config = dict(
    n_layer=13,
    d_model=640,
    n_head=10,
    n_kv_head=10,
    head_dim=64,
    d_mlp=2560,
    vocab_size=16384,
    activation='tanh_gelu',
    norm='layernorm',
    norm_place='pre',
    norm_eps=1e-06,
    positions='learned',
    qk_norm=False,
    attn_scale=0.125,
    bias='all',
    tie_embeddings=True,
    parallel_block=False,
    extras=['capped logits'],
    init='normal',
    init_std_qkv=0.0246,
    init_std_o=0.00482,
    init_std_up=0.0246,
    init_std_down=0.00482,
    init_mimetic=0.7,
    optimizer='adam_atan2',
    lr=0.000429,
    beta1=0.9,
    beta2=0.95,
    weight_decay=0.27,
    lr_head=0.00552,
    grad_clip=1.0,
    warmup_steps=297,
    schedule='wsd',
    decay_fraction=0.579,
    decay_shape='linear',
    final_lr_fraction=0.1,
    batch_tokens=65536,
    seq_len=512,
    doc_mask=True,
    train_tokens=884400000,
    steps=13495,
    dataset='wikipedia_en',
)
Each number is 128 + 24 x the weight over its row's rms, rounded and kept within 0 to 255. Layers, rows and columns count from 0. Numbers have three digits each. The size before them is the row's rms in percent of the matrix's.

# down: layer 4 MLP down (transposed), 2560x640, rms 0.0375, rows 2509-2559, columns 0-127
# up: layer 4 MLP up, 2560x640, rms 0.0444, rows 2510-2559, columns 0-127
down2509 098:073115101137080145142126119099139152122133140098160138055139123153119141126116143143135151141127109141187103188111140093089120091146144147137183136131127152148145131178131104117178144111105127119152105130101115135195132109135098141152132137071101134116091141126114098082134125169157095127097098122125122160140129160139124126135172150140126120144145108140107134120102169135126142115131
up2510 093:112126118147195169110138159143108126079136092155153098131130126118116091130115145151143125129168148125144143075145127142073154116113136139140155143126120112131121150107051114135107119128152138169134094119129099140146113143152110135137160114158121111110143155110113153114132112151112112124101152144118126140108107156105166107102159138148112072121123119116138105139156126115120130115125
down2510 091:143122141095175113111115130141152128102118085095154153142125135155160065114117168118146146117149129103119162127159164119106165150142130127126144070092109116111154117162142098120148100116127138111130127111154167159119127122120156127086129151123166171144111134137096121206110117134103130112174120129114139113147098101152150130112156162143160092131109099152156098103106142135125133136122
up2511 101:131119132127150168118145124146180144162140097126118141110110132140136133112108149136106140129088141146096146103128133118113094150084085173157152158146142106048188120159137102152115146113133160104118120117100080121089113109104134102120123121098118131111156100144096086107093144106159101110163097117118116146117124115142125145146099147149092133125139201107129113143145146128131125129170
down2511 088:145142160141139117138151125071171124069128128111100175115092117161144127124179103128135157123118078123142122080149072138150135133089116138096134127112085141147117101128126149139173172145150144124066131140127102148121112101134142119133105131126163148109127112089134098149147115150156143145074088170173121131129128140141114128132080090127156127142151134141130155126118118142103137112124
up2512 098:133160140117142125124136121120123099117164116116121136117184108142123111120150142135159095148116167171116150127132108142129141138105117130142148129128133135130143126126100136115136134079112140141105148132153112139080127126147177120133134117088119160190117140117148138131144139171064122093105140158099141143154127141141126097122146173082118129111161126143063131136112139140113120145161
down2512 119:104159107099158105122147085155154174137135153157076160082113129098102123132119133080099141156115131148127170100077097101125177175098103116134152093143134127138127128162136128112141133158116126107187140110100072122127126119111155147138109109116137151149178116166111113166089119082093103156154119121167115086183114135147131153125149142135121110135144156119120118127136144131149100130112
up2513 102:154120135151132115128145079125094126084153116108098116121137114104112118134139140132129129162119136107132150111136125156158159140138149092099100150189138118119103100135149116155115138085106137126144125122120107167130127137124129154140165126107103095137157116119151148110122142116126166133144123141112089113092144086152135102120133120178135144142152139117125108097160129130122128085132
down2513 103:134149126105143111087127088080128110141160151102136115101135100128111154136125124133138119146098150174114139140094119124092133130150149146128118099132109110090143107144146108105097126106099130080110112121178139148170111108149101157102161137114130078153103129147155172112151117179128108093139116151090132153123113119138136120100142136181159090095155156117096102142124165146117133127124
up2514 113:131145162120118133158101136119162110099147121160137135142115112102149113122175097102105141099123120142152131128134169114153147132140111106078066147164103143083138110100164107163102133178154120124104149133110144126075125162145139089143137126155173131129117133093121108136116110134158133152145095175113120096134179138144125119114127147165109093116138128112125123118148093098158126115156
down2514 114:106139100086165148127119138147151124127130150158115151106125112119107092114165138099158143124113123127134122156150151128126109154106136130137130137151128154081152155141126151127139119113115139128134098100128128074130129085117196108115133099116130098123120148134150117132142120113128141124123152142157154118159137160158119137170121125165088127118095108112161178170082171093157132133130
up2515 106:091142156118117132093148087109101174180152125132115147141126078123119132115136144143146152153160131156096137124082120148139150181105128132168140146109101137108090113149097137133100143116157133139142164117142079138104125141116146140150139102110133162142122134141136169136119169100138157159131145145121112172149141138150123129136104140120106074102158130105086056120123158119158122141145
down2515 109:147154135155098111130164143145102141120143124129093181149134121116098133116133134091138143201102163074127143135120123110104163110116152141126156119151103128120167115094085088141139110106147163144169113124109161148111142120121129111151094136107138144128133123136126130157135103180126166130138124134145118124099134162103127148158143104141132179114135173134129123130084115132065124159165
up2516 096:133155113177147075113153112131078121129126122166118149129128132138114142171113108084136096102132148141129127154075151120136157121111117102129097150159099106151140131149130118142115147047122155096124117130109111115082098103132152103157093130121115138126126125118109162082147138176133150111115138155119108133178100156097128104151122118096098132123190136152129147154124121104139133108140
down2516 087:127134155154152110127156135152151078125074139156102150153123142091149152106166112153106120119120148120143127132114076162134091090139118149074136134147107105148111128091123138137159103167148151136142177146140163111119075089122142132125091173153120130142132159124115118119120130147127159086130129121096179140125088153139125139092106118138137108161125139128152123097132147138114137089121
up2517 080:141142114108109116146125107143108168153113099179119098157084143108160109121151113157135110151128129124144134087103097078115130105179158108078107071186098135125127176100153131155105119121122124090138144077133133142122157126111064114093135124138094114117140115093108147101134125152100143115092124160132059138135164140113125135115132175147155125085124122127074163132163156141132138132145
down2517 088:127102154138169127123129142109147122113096146147114159124146135171116161139134132159087148099131107133118141132125114135144122157120128145128170149085188139116169166163113140168138094112152116108146151129134074130115116151104141088141131138163129155086135118170098136167102132153131113067165132109142113117155122129134135135122146170149145132141133121129175106122069131147122141133111
up2518 098:131110104157169120110093038138182126107110167144107132061130128116123119115131103130112145064111130126124153106122160135151151158143117093112125131149161135095140135150131086120160141149119102071133114116131121131109104087109154119121139146126133135149108124120125117106062120144122131149160062109119132130118096124126122154091109109116102079114129142163129137101113142107146132109150
down2518 098:128092107155159138143155197140112105133128128137155116115130090164076163116090158125091108136101119118118103111148131087127139168144144161179142171144098140111141121115105119094085159110157141170106099131127097176146111154135090138141117157136118136119151131126117128126113125128132130122106161114136144135144115095134123138136126131116136145158113111099082141129120145107126139094109
up2519 091:093129120192145149136105128144143124107151107140119107109152132112196114129139163150136099099147160134098143127137090153135094160132091086112154139124103059142117126164099120062189160125157137104111112084127094149108167127135138144097092148112143155120147134130119155141158137146146118125150123196110173114168138120098111138119080129094114131133115145115114127142161152112108147153115
down2519 098:090119110144133128107174114141155125157131170173125150094099085124153125134141139143136102123157163110134153094094138107130133177144096100101147148124123124153098115129116127092115166138136120081104148099126083157129167123148166140112130147123132157130156148101085143136108180109134146159142115155085134125150137132088139104101104143116114129115165134121109113139166136102137113100110
up2520 102:083131087128126099093137153105111168148149142123089111171122117169173096140136155145126100120082148119129143139165110096077163142117128143099074153110157129116146125161101131114157110156125112121194121113137070128149119155125179136132107148145138132147126102145092106120105146172119120154128097100124115117112144161138154139176135127151131067152164112136146078147135112118149135117103
down2520 092:099132119143093120129115123132086121141107130115104121085138159144130145143133113127137130169126109092100138120130135089147110131118101159158146132111180100129105144143120126144134134130102124128126116105119171143116131141138097098148071147146132099102162120065146128107090164115154092140101166111123099157157103153107104123137172156118155105166165150081119117052113142155109121131127
up2521 112:172109121108106155118131116124132142101128160099145095103109129131104144126126129144088164097122150136113194119133159120128117128126085127146123118127100106111167155151117128153165118128142092149155140128104116136088145132159170135140138143130138134174133145083115158140103118137122103183118133135135091152093146153125126142115150144106143111140127148120146142153097184109116106128145
down2521 116:104129117113145177104115163145104137124150119102105147164132103126138124129118135143108172139133150157131127131117120126105135146119138132143148157111183125147097180112111196091095098120121128122130110125136104128211110111106129132143153153178097140122128113104126135113150146138182155139114115149108150125119161109100118100173066122157126087136133152119167092099189132138149157143128
up2522 102:119111135094110121152146149114143183153143162120176160135131131144148122121126135151128136125152135103125111103142114104130109144170123116121116097131096130136131086101086126147174092151141090115128113103104146145139141124155101074111127131158147154199137122094158161098133169124081133136116120142105108141157131101118083103111121129114121127119153107123080116085142151112147140094146
down2522 096:110181134084128160194090106154146123151128125173137130139121144132136060138144119148175113112123104116138094167135092132109136108131159112111109124135138144148084131108122167105101118067121137104116176110136133089117101102115160097138126146163110149135110117145113154136108155168093151102130138154127141103129158175125127132110137124102147150138101146139114123165107130146153116169109
up2523 098:130089131122137190116124127135101128117124144133161139127144103137118144142111108113148108102153142129109139085121118122161096181152142086124126119175143150122141149082163135121127153118107107119132107127082136138106157105142123151105125124158136161117139083163054159138141115147109145138133143106113131128157142181134137128115104154080150139141114125077095157159160117142150135156131
down2523 105:127121158107115130116136152084122120085146112123147073151138141135108165139091102094129144183103151142156179119140125109112078126141151142142149103131155171148127143138108132120154091131068146117110100083105159133097136093093159129066104098140142112101151075121086124168105141076144130137075131134103098096142140145126119142088174099110151151126110097129128103127106147108134111122147
up2524 101:119161082146167114169152173129150100138120117121123134129116131175135095110162137162110089167121121114116140116137144131154147131134104136124158123131137091093148167158093137102100129167142138115179143084146105136104134137113107100086128181121174143085161128121113077114102122130144148115173060128122145116138136130116165121099143143145142099084158144135122081136145149149147138147109
down2524 096:118128099135124125140104106083133140157127148184129135145138115122149134128169176112149129135108114104129112096130101101121110158146110148123137153125177129142170101142093114111140122130129119106185124143113153161102136140119142122127097175100129137149127081102154107147135101174131131099135119137134095153165115121126191130151160145154108152109111078147129112182106128159151127169117
up2525 104:166110115131125078116101091134121178077132163143119096177148101106164116149119166148132140141133138124080124107092106151125130135086132099157136111093145160125154114137099087135128174133108121082122121121150142150126105131145130172142099121151121112166157143082140144111153146049126114152160162140132096145127128152117117108139135130032147121122104150121092104091128123106125152110127
down2525 090:139089112155106096131171151109145158106121109149088144091126136153176167130140157101118120126164116088110162146100176143102135115115144151137108138110118110138104101151134101133116119141130133152166121125149119112130098119055154105131093122125099134153127105108152170147145128107131139099113107111114112145134111107147112123099136138165125105114118117150124135119092115097155129105098
up2526 103:092129140143166142116117125131165093154134159140116138147123134143114104108168103156095118168141143120106149114124135121131138135156146126125134111134098162076122164108164124127090133156122145148097132096155089105095140112117127113116142119119157089126089127125134110146112132119093138128167093155115098102104144135163105150115164135105147130122167134127126118150110106144159137131156
down2526 088:167085118161146149113152124133142120141101159095089133135095132161159090139110109137130065110103149080111113142078137142103113113099115162119145097095142140120124117154130104091190144167139144092141105081125088117096163133121096099164085168137128144149105133102125114119115140123156123150104129120121110129160159077096160112184062117130072152155117144163115136135189126147160145114123
up2527 091:161125070134156143148130102155148099115117127143164108146150116105131135130162093142118169090146137139082121067134108111172189151144088111120104074185149101128103127149107119133099165120070108093115141104125113139102142112134120166087152110139142124100114152145120146147159133128122162113128120138115110110185116108081123119083126147118102119127118140128158151134147128130136156161146
down2527 090:131105137085114175114105093122111136102139140115117131101139159099142164134134129155137143183113106115150086109112154127110106160077105115146107145161111115116145213148101153158128140112153129128133148120107142149108131156143153126117165121112151152148146127143137084140103117164151122142144111112129082160132174126123156150139139173146154151102146137169108149138160135148150144133096
up2528 089:101155072110139159080126111165134118103137133129123120129151105101152134159133148128121129174179145153106131094132147128150095144135125080069123147130115116130141125133150088130124104135103128124077126094123097164075088150142127128125130109113140150094139133120119142111152154145092124147150171125113071149146148123133119098106137101091120119080133147114156127157146144148139115102158
down2528 091:193181095151121184106119089172126152124152129157119170134123094092164126165149147110129142162153171139119151068117106140206116159110122119132114077132123121134096114124129100103125178121143122105139167101149106177109136134158127142146133140135136133142145117095093175107143140151138146173148127126168105130167148165115114117091100105129111121099126143127107078124177164125160119119104
up2529 100:131171114117155105127135091130115141142144119112116128144159131099158133127140137116132113171138175173098161126106127160133108145136145117121114165141129124123108106125139075117124112119094141112196154124127122187107085124146121113111092093084142163137152110118142142108161157103112121149130149161071123145132148146092104107116108125134132124091143124114095119133168094160146111124142
down2529 109:074158120123127153115151147135129108102113135121143116142162115127105143170124136130140132136153125130191176138132122142090164152163062133137128133122179134108127197158144157148157108115117096130112129139183103137144147125120111184131127116150128117139126151151097103153157162120090105134115162117068098138097078148096129070138153086097076149133140125133106107170140133117097174135099
up2530 100:121112125159117146131152126139133114158139106162117092131122108160105116132141153092122150170127131164175177132120102128124144130128127144135125096113150140090144167109099164119130121122157116127148088091145085117122101099132101155114149122099134123120093105140133130121115169120127105143154102125125119120148115103105149136137130124093115142101181149147171076124168144133107135116125
down2530 100:125140127132164154117155153119128162143114147128100100133140144121172141133114102135068175117131155066158108127148150124142166144110075126130141199107127143120149101144118109134112105136142091131085115174148153169139121190142148140131102154158121139148173160158119134103097087157092087153145144151110116117201121147134096112150093165153142106139126137146087116165081115133161113116113
up2531 107:149132105130168141169120081113108136131124061119119167136133067122131102147143108112118138107174142162123162063130166115172166126186117134124109106127088133115123124122167128158122147144151135089158098132122110143138129149132111137153132134116155140104141113083108150153099165114105102169132117189109121132115130153105171150131136128117110084082093138152138129129113134086130123103136
down2531 117:133102107088126096117156092137131134110145097100156092129120150095134142134101149129158110151125114133147137082136149087165109110139139113122128123132106114098107136109132128126148172160118105135155121119115171148148126170130151128140122119104160080114143117094132121085147145144104131114154100133141116124168134185145113141137144138123127191127130128147098140186081126101134146124174
up2532 097:082142136140129118145113156142129105168131119192119104123147112084103118124139125189164133141127115153166117107111103195129115102125144168147117117116127168147121100144119125108116129056167167083137170120146082148119087159082162141114141097104108152089107140107127159159135114157084130152141115129110162136137151147119150098131143176095092096097125133171140124132180126087119120132144
down2532 096:145117135148132109115129169131112099153111086133114170115126125161107133123169140116144121131113167147108126093148181133169128100075132124119144123118114114159102138129138144107084107144107119156132169173162174112124134137066142137162101147121090128111153128134125139127106085116143167131126094107100137103093129113113164134106087124186124151149130135140127157055111116143128120122119
up2533 084:134148172150129106123178112113136112127131085104179072128171146070153122120129106157104138120140150093151132147090101149134114110161084134095138162116081112118088108149154090170122146151156157159121101105084122131118141126083117105144118123108126097148117150119141193084133139137167134115116148111078111085150133116111083109110107168105113147136098130099141167158139120129137135110175
down2533 074:116137184133109115148122153127175114145126130104118080177090160115121143072183132139068111106130153141116140091114108173183110128125126127142133104161125154191133120153137089144126152127143147121149133144092111172104083113114147120108149091128093136164083134114125162138078123103098143133181140125043133140155140137148155185088153101162173126139130140149140154095095143128137095121143
up2534 081:134118110129098099100144111135130134109128129134128141084137126130119135100155139119069126144162147152118175108085109147134170138162169163125152128126121125135119132152108110065155112136097146120120079149101120138115125079109195114110093115173162132156140146160114128163117121136107146131147132096130122163131120160092139135079170094114157122137133137145079119130108111121155106115144
down2534 087:153145158171126142128125135118165106098142098140116091133138141126172114122143131128154114120116094141151115115129148091133126097129119118152108146127148099145131088133102132149093114151099133146111212111132181128114160135129123118127124139151147126099183117130130068154118150156166132101142133147085117119137109161144115126160140140158122116153112139115171130113106190115153123131133
up2535 092:132125137109147112142155117198141133119148151170119127058123122131108104111128137118095142128123130116113095126145108177140102131126143085128110112122216143114111081161123100119099161155124131090100171108119152111139064089123165156146122105123120137095100135118161160127142121078130130126143160129113128090131133113119148152084123123133127138121167130112065140090101115101136131111138
down2535 091:164098150101139136122163118125115108121082162116107149159130087125144121121100105072098141103132113123151133128114111127198123135142110151101110164164151089137131146164155097127137172157165136140170104111107129156138139108149154113131122089112127076138109170120087145135117138144129141130128148125120136157129090119133165131098133169094135154130116109185151103165169130137143113136097
up2536 097:121130130126108136157116157147170135136149118127130130137138123131110094143109119120146108088161148161152120119083156163165150134142120135150135114152101096133139113139110096141087097109126123142140125132186111114166133081148223127121086148106118116120139120136125124163124137115092180227148116123123147111170127150112088141161112074090059135138116137113130093123210131127135103145135
down2536 085:108153131128128103164119105156124119082134139089131144145122143099108191128143116096089155098165145119107144101137149126136122146124099140073148110156118131134101104100084103127133153112136108144129111096134124149175139104174102097143139142098089135110147119115089131160117078126178127120146145146104097117163104122182132138111144084107146149117111104185155146089150142130088132147172
up2537 101:143110132132110138134148093103162086098131154121137127126149138136127113130142161122139133086138147117115106163123114154150142118162144154145131128127182095115067147127135110062116141124124085115168115137102136149147089110131158079132109118141166140132119152118111101153137139143146128120168149179127144118127142112101165126093139146139136120124116156121148142108134127129113156092145
down2537 103:132135144102123097093135133096170151108102127130109178137147141096062103119141070135133109145145144107120118133132141160167160121093159076096127150123111119180139121148133147094084147144112086159140113156163172126112124100129126120133152116142114125126123119143129135133077136128110145123132176179103136145151099116108161143113138122121118127096148094162100082113118127111094131162182
up2538 105:127095104147170133111097111136179109151119128129094125155131143159152102142128143111113081158119131122106135109148097125117127156143124136107155144124102138121131067135183127130160127147135102149125124052120120129167157114147123172104118137129108114154148120118128127141140116137163136099113136132127157119104105087150094107115114114095112148128149135056147136129174134148124140167140
down2538 092:130128159156133098124104143116130145097158160128101121119123125162208107131117129097133130110105119127128120186128085123146096136107148140092106130153083124092147119077119149125128143137101112072094151115125166115093144151091127110140081135109111102131120138125131163153118106089131139135134141108116143134117124110157140137133105162149149121108131159072124157111144141096104128108095
up2539 092:120139120117117163104166141111108105161152153151114101123141076110128127124130100133154140109160155134151130100148109147154137134110109151091145141130104071113069128087124132140105136106159162158140140109132111139119098129141119132140122154118124150097126124154105155144108119158117167140098138114125140091132105149172147112115132109134125136126114143142134114114123166166124152119135
down2539 101:155129168099114109114102098121110141170143141160133143119121101124106152117166152116124144103115117162148122138151129103159140131126108129137107130159094077115160135155108127148100134093146145115110117150096137158141117115136133171127113154139116124093121140105109106093160165122175168113066135128119107122117115143107151121190150100182128137152111132098129117095164108105102113159135
up2540 107:158106135114113155109152121126183110115122171142076126123108090149086098112168109094114140105105130138111160093084125086101128144145086134133122112133172115055137117126105123150127097141141135147127154091121121142126186084131098157135123112148162161127150109142075138102052111120146139132169053119141115091123145145146114149136135151129125114147127179099149120120126174130176109082134
down2540 094:140147137119117132118149123136144136126085134134103123122012104135126106023166134116112128113123134127118151114118116128122135151141097115121124097156160117098124140141121130139128126125130121130124144120119119145134155135139127140142123129131134138120140117114088120114103133115153142122144111148255117127126132122136137133140117135126110120141122158124125108124107159113158121114121
up2541 096:138136131121095162088150147128140052143135111137081145132117114150113115105151133100145135177170093166158156113132153111118088118162138129088094131084141139118131143116100127123123139152098139135132138080139129161105148160142142071104121159113154129155081101102112142131109143152159112148123095113107158162146124119107179138140099102146154108131129135187148071157124152188114122128136
down2541 092:135104171131156095140107151140143116127142114099107102173123098120120162133111158153132116124114131076098105110148130142121122173111175103142129119149150129153100150095106091107130149134133096133101139148141165115113139131145146132139146116152154136131116089168158126131134128076155093110105122119119133152129172108114140142127139107125096149121128150117120137111115174111098123126121
up2542 097:159134105117101111108169121111150194095143133141077095123130148126145082136156123109138147156103131131118126157149084133173088099068062127108117133165176082126157145148133103120122098135111130106158168087123121170101139137107152124137130102151135138106133141096119126113161116158106165084146145126117165156167136107109106117132140142105118159110211146114131135149119144171111118120150
down2542 092:110118111144118115170112149150179108110120137132113162144115111118068099132114132096135127158116122167119138110103123152114153137152147102102129110123102140161158114148133147128130131131122136113098125140116112123112165104154082089135145120149108112156125140102107133117143148090132181166125148129112162132125131113117079132139125108075109102135095208123159149174135116169142151174098
up2543 097:092133092156142139129144110147091154097154151136132155099127144138138136162103083137171091052123156113112118138126155115120162141163068069159168151127136163136135144118155091083109143133136132120121150141070092104105151119201111145125102112149155129123147162103112123112145116154089121137140173183127150113116106135093125136116109108143144110080170164115133134142102113114150128120147
down2543 097:125074129150106088167115094122087109137167096147125133080128140125137103126131118147126128151144143127123115135163161120144128130126116138120113099161145102154088104173108138101098162081171095131121144155168130130140136153103110109156088144135110150114141113084099166133110121143136126140110146139132108139173140125124144137114111120142159170147107106119159159094102133126137131121126
up2544 089:135125166098116099146162170126109080151131173096126129104138146158120127108117167127133140142137166104114141105154120106140107146155124170149129157108152112133131146076089110081170103134133135137114072143115138128154163105108162127128139129156141119128170154140100163154141104106145134112151112117111159111153109098133133116032148139132146114141151156081142129117102100115122125129116
down2544 085:126093154172141122118083145106138213120129167161118113139129110131124099146128134111152116099147092130144136123090135107113154107147176122150145104108171172122156156151109144121108129131127133097168112127114163089176130148177098099182113125161125086114151152157154110117145178125143101130170111120099085145127135139120114130136075108123125103117150090170115147138128159110084141133151
up2545 087:086163080116154143101092148160134126158157107132122147112132117106149118105155093109159106129132128124103139103133133106152129126116115115125132121117125122129099107072104124149125134119158103113138125117137109127123120175152133131154117117101174132132124128086122186104141148103107145163119106124114148117150128137056091116143104137070107131066168110105122155158118104160145119123143
down2545 103:138165070126116115098135116137108123156132094135133127098132090148161118146162115124158106138115151127117150140114107123149142122127137150109116135121115114165080154094107107093143161124106140117160130080136104150090115105117156170134138162150150149132130155129124166172145159093115135150144127118131166169178143135115104127120116084081133119095148127141091121146112162131150122152119
up2546 092:126162129124124114123128140119097106129144133168164143145133121134167160145159139146171117106125130127158125142106091160157121142138138085147129115137132198123112136164163124123136149136151156107108156116149146152140085130153115134125143115144129147125133118134149146116112133124131143115152151185110104178163123145123150133097112114054141140121135121147094139116068160137119151120132
down2546 075:104114111101113110139102137136127127097116155111111101102131121122156086154132095126117145132132131116167127106120132123077131147117137140124097124128126093080132146137111114136124122133118112161119126120144128138116135162070094145085135131157146087109102132097132130165109104155169104135095138135090119121138141118169129136124130106123142073122137164167131121091142141138094147103178
up2547 096:112131122153110080094110076174096137130144085158102160159147114102148127128128128128135126121103142140136126152125109118096162141113094123154119104137113129124090146115097131138150150171140144124174132096139069119135136102111121118141115127125092084103168086128153101146138176141096110105135126158115151110160119139152135133173133147131126135159121139149137100160126153139120126094134
down2547 093:137124146105122097144100117109125140128115175149108125103137146125113139120168115074113107141155176139140146129126112165116152130133129142167122167123133154107080124111162136113111074128083136096150110125130206085157119120123135135115126155131148057119127089109144139108143105141099167164108129140109116113119165130145096139164099104124127134125130105126154138095103123155133137151135
up2548 095:183123101130123141144161122155077168125173142142126128142177101134158137088121113137112120150161134159151122127117128120115161138122096116126121146155145145138101153087096144149093096119155102102141113151124093122133103178163112121140148145135139101120119095167139149122137148123096096146127096147111113084141125124067129146123142106146118141116120115116042117147101139120143144135151
down2548 083:116140144074130098120132097105118151115127127147107109116131146126136136117147120121138143096114156110162045163112147169088116112115141101092132138105117133153161099086105124171132136164108152121139098139120081127113145088109167130109151103100141129177158110146125155090105130104162114133138126088076135117112166124170124125133110105159117144142149112156170141131128175116153116125137
up2549 103:126162140128104137125121126143086124168140088141136141110148106095149116108131125104163138143130137154143104119114105130148102131086121119120105106131094107123114119110140137170163116135094115116131137113092118124111144137101124120141134130092170190145115072124140124108142134139117137116142106101121143135137135152160123118160071135123119142079142156159135150153132163116121149113119
down2549 093:114153137167172130135116175083112122129134131144150114115109157153168150142119145178154127105143159128162119155097140089140157164124098157111088135155131126142123140210101142150151198117137058095127107104158073128142093153131086142140135135074117118169110138112130127118117136136132139089131132146127181117122084110112157121098149093141142072145103075124096116116096158136122135167117
up2550 089:113131131132163144152139127125156157151127159120072103093119163187154140123119103167109129127129128132109124130121151119161132135110115098129102152148114100115170184149104095132107114162122113108164128115141121102136163206144153122152095101103120106134143148137110123135079153162151134118171080143143136132133130117142113139083095120173087118127164132137114139126134125128124120124137
down2550 094:148132111092122153095102148189117116111159121145161132149143128120118074126150118126117122122154153129151158126107120115113112166116134182172156111150102115128116105143137179101132134139085166124103110132112068149136126135139100081132138121144116152111109127176149100114104110102131109120101159159139134113122150163115147121143144098076176148141122105118133134165120111119112114124112
up2551 112:152142109116102139090123113115103139129126106132136158090113084142147095128134105116100131138106133148111142118135129127147156155091060161143104130161134169099086097112131140139135194105085141161133107161127142165134120093140181156132067163132137154157093132113130115120085124126126176121121106157115134135124120090128146141072151127161153121102139158101139157106140166173156147110133
down2551 116:122102087110167145115141125119136114122139162125109094124142120159103136119136130113149165107134069128139141123101089146108113130140167105111129147137162086131109104144102085131152153121095134111107178115093089101142075157113137111127136103120102110137104113119134150121146110168113115128103106171143118142169101150139109129197130147097133087133160074101123138175142110105114134139120
up2552 097:145140107181149149117146135096146154089134142089120119159131131147174125109121121145119135112095139106116160140129114109102138125123097106112114175167166107100116155110136152132164114169161097135145121096131139126125138101177161131135146122127157088151119148155142124118154145109166063101122087169102162136088111118116111135137089113140179128143152146094129114146144167126157126112130
down2552 104:152132141081150088068099125128107096144113167156136176131127120113113144123182147141130114138122104151140134110113126118154088152128100117137158109118098104157140130092133089153123114121099125073138121124117132085123078127075114133178125136160108141093154111120144153122117116159127178161133161066136094119140123127130124123111120128091035094141129133128138134137145088164102133141125
up2553 101:096165078110111153144155094125134136142158163130146092148143150110120122135113090121140134115161131157111162097155125129115127138168041073149110084111099078139157147127101123138139149082148135090087110114085115126132151177177144121134133121104163179102192159105125121145131126087132105116150068113110137124156114140125118109136108103150107156114144150119118105129174148093140147131157
down2553 098:100127118163150160153114183116103111139160139105139190114158097101118152104114156144141113133160193175154108131100111119091160157143093127151160081140129143160152153151117128141134139094151124103133157124094132136135138150138129131114101150139142123149112119163127097133105091128120142108134145116105102148176168140122132134151167168154139113114106081151117079076103150158112138108116
up2554 114:164109117123167108096124118134161114147141136120136098126131094186108083114149117133119108131099179135098142135136116139119129160157099114161115133108092103073132121107113137121147122115159116135104127136110104128101150092133140133162075135117136184135144129129091110133080106103067131122150119133120133126126122100129111126118077165090132089106162143077125123114145106093173128138150
down2554 113:157196097110134151140125082155098113145156147097156134131097120107129124080192095097119131128118111152101172080130130108137142136147127127108159116104089125143159128107121114141138129099143136115126120142177138143138114125117106150128162113122156113117125150161128158120144109134126146139139163114194121102150102160155079120123133144150142139100076164108090112100138168134146119138097
up2555 075:097203087139151181079125108151114151169101124139135138103142103132184131124157142134165116124144152165136138090104107143142118116153133119145150116102082125135114132103129100101126141107147131092099145110133090157092115119165106119126131128119153197109151146131139155119163170101090137157131157135127138112169120158110128138119114124087123120087154154114096153159124152110153110080132
down2555 081:141177108135163131094151077178112143145168118143125147119136091141174114160134119121179111149126172137111174101109120136142153157106119104115164112128120145114104123116108096087116158104127110094141171109142092133103149117147135120099135127121155151129152129126087157128136182109112119157157109159152099107163155143101124126123107132080095131088153145115094121149147170105165107129098
up2556 109:089163130118142174092153136118141133170136119157125094154129105104115144138109148124142067145124128165173169115185096113123146146092129119126144049161167094127161139114101137072138133109126145097159138131106096118146151141130162142113144113113143116124151091084115104134092118165117129156096107134121111141143126141127129149129119142106097142115128113182158113159134160129126133134121
down2556 108:132146133110122126130090069181124123116128134110145139125139149086111100120121118139162136138113127106081093168116117077127115108110122126128125118125147099130136097151103120182122158141104148197168111109113122115153179147136126120102120157165160167133140087109145093104142111148138161129135150109151098121161101128125105116153107130138142138153131153133134122164106138114119142098131
up2557 081:104162089133162138089121115151112134160129096142147110065148120113178107154142153137179139155174165150121161093104120123140117128114115128136184101085102112122143095125117095142124131124137139124101117102124112151077111140121112135130122128115148179103149122112136155135160174136077149160150155155108094138196115144094089113132126152103116129103151122119093101142128144121136150121141
down2557 085:129174102122131137099126080154115159130148106140143131111120100122194125161151139144177112166165157143115179105084117112152135146145105116110163109105115143119109127117095132101125145111135130138110171125140071169097118128130129131116106131124162155125155117112109162129146184138085128169136126139165112119175124141108116112152104146102106137112139139123094100160144182119136123093110
up2558 104:144128140112105146157162147138133164116130166128146165134137105154153125125098080107121076097128146106179129117110144122162138129184156134166134118154141094131142175128160132113116096133148137125133161095161120111156102082137099135181135080133163146139147100114083132188117177140118098112144097126104110096170113105097131116122162131096140090113112137184100109158136110147132098124120
down2558 097:151100139132094102194099129118112158117135145119172111171145127125160105123148108112082121104140120143115130143137120116112107128120096136167113102137176110139144133134102125134131120145120175173144129131121129103147119115126126118123110108158097109125092116173157123122117107122138107138100128137143104112156110124130111149160115167122145123129135130119117153125091134138100121139125
up2559 089:132116164141145115155129139111118140136193154135070174101128117179145150117119107149132121137130149147124113115105138134162102107119126108111162161123124181120136180139132104126107132137128108151115149133131137090102113159132098153140157101112151115146146055123122144194134152093112071130131163135130121120140133128105122127166106131142111140127160129149128150135136118094124112143151
down2559 082:106108153149135152127123141150170127166119109122154090152121144113111093139163135086115180109144096070116113131127092162155140093099132124159137117106120075128119110134147171119112102089154161123147123106136130213125144186113139064125078120160095151080155104101133116105112129100106119111134135134100144148120115191140156113107125123148151149133120157147140127151122095135138122171131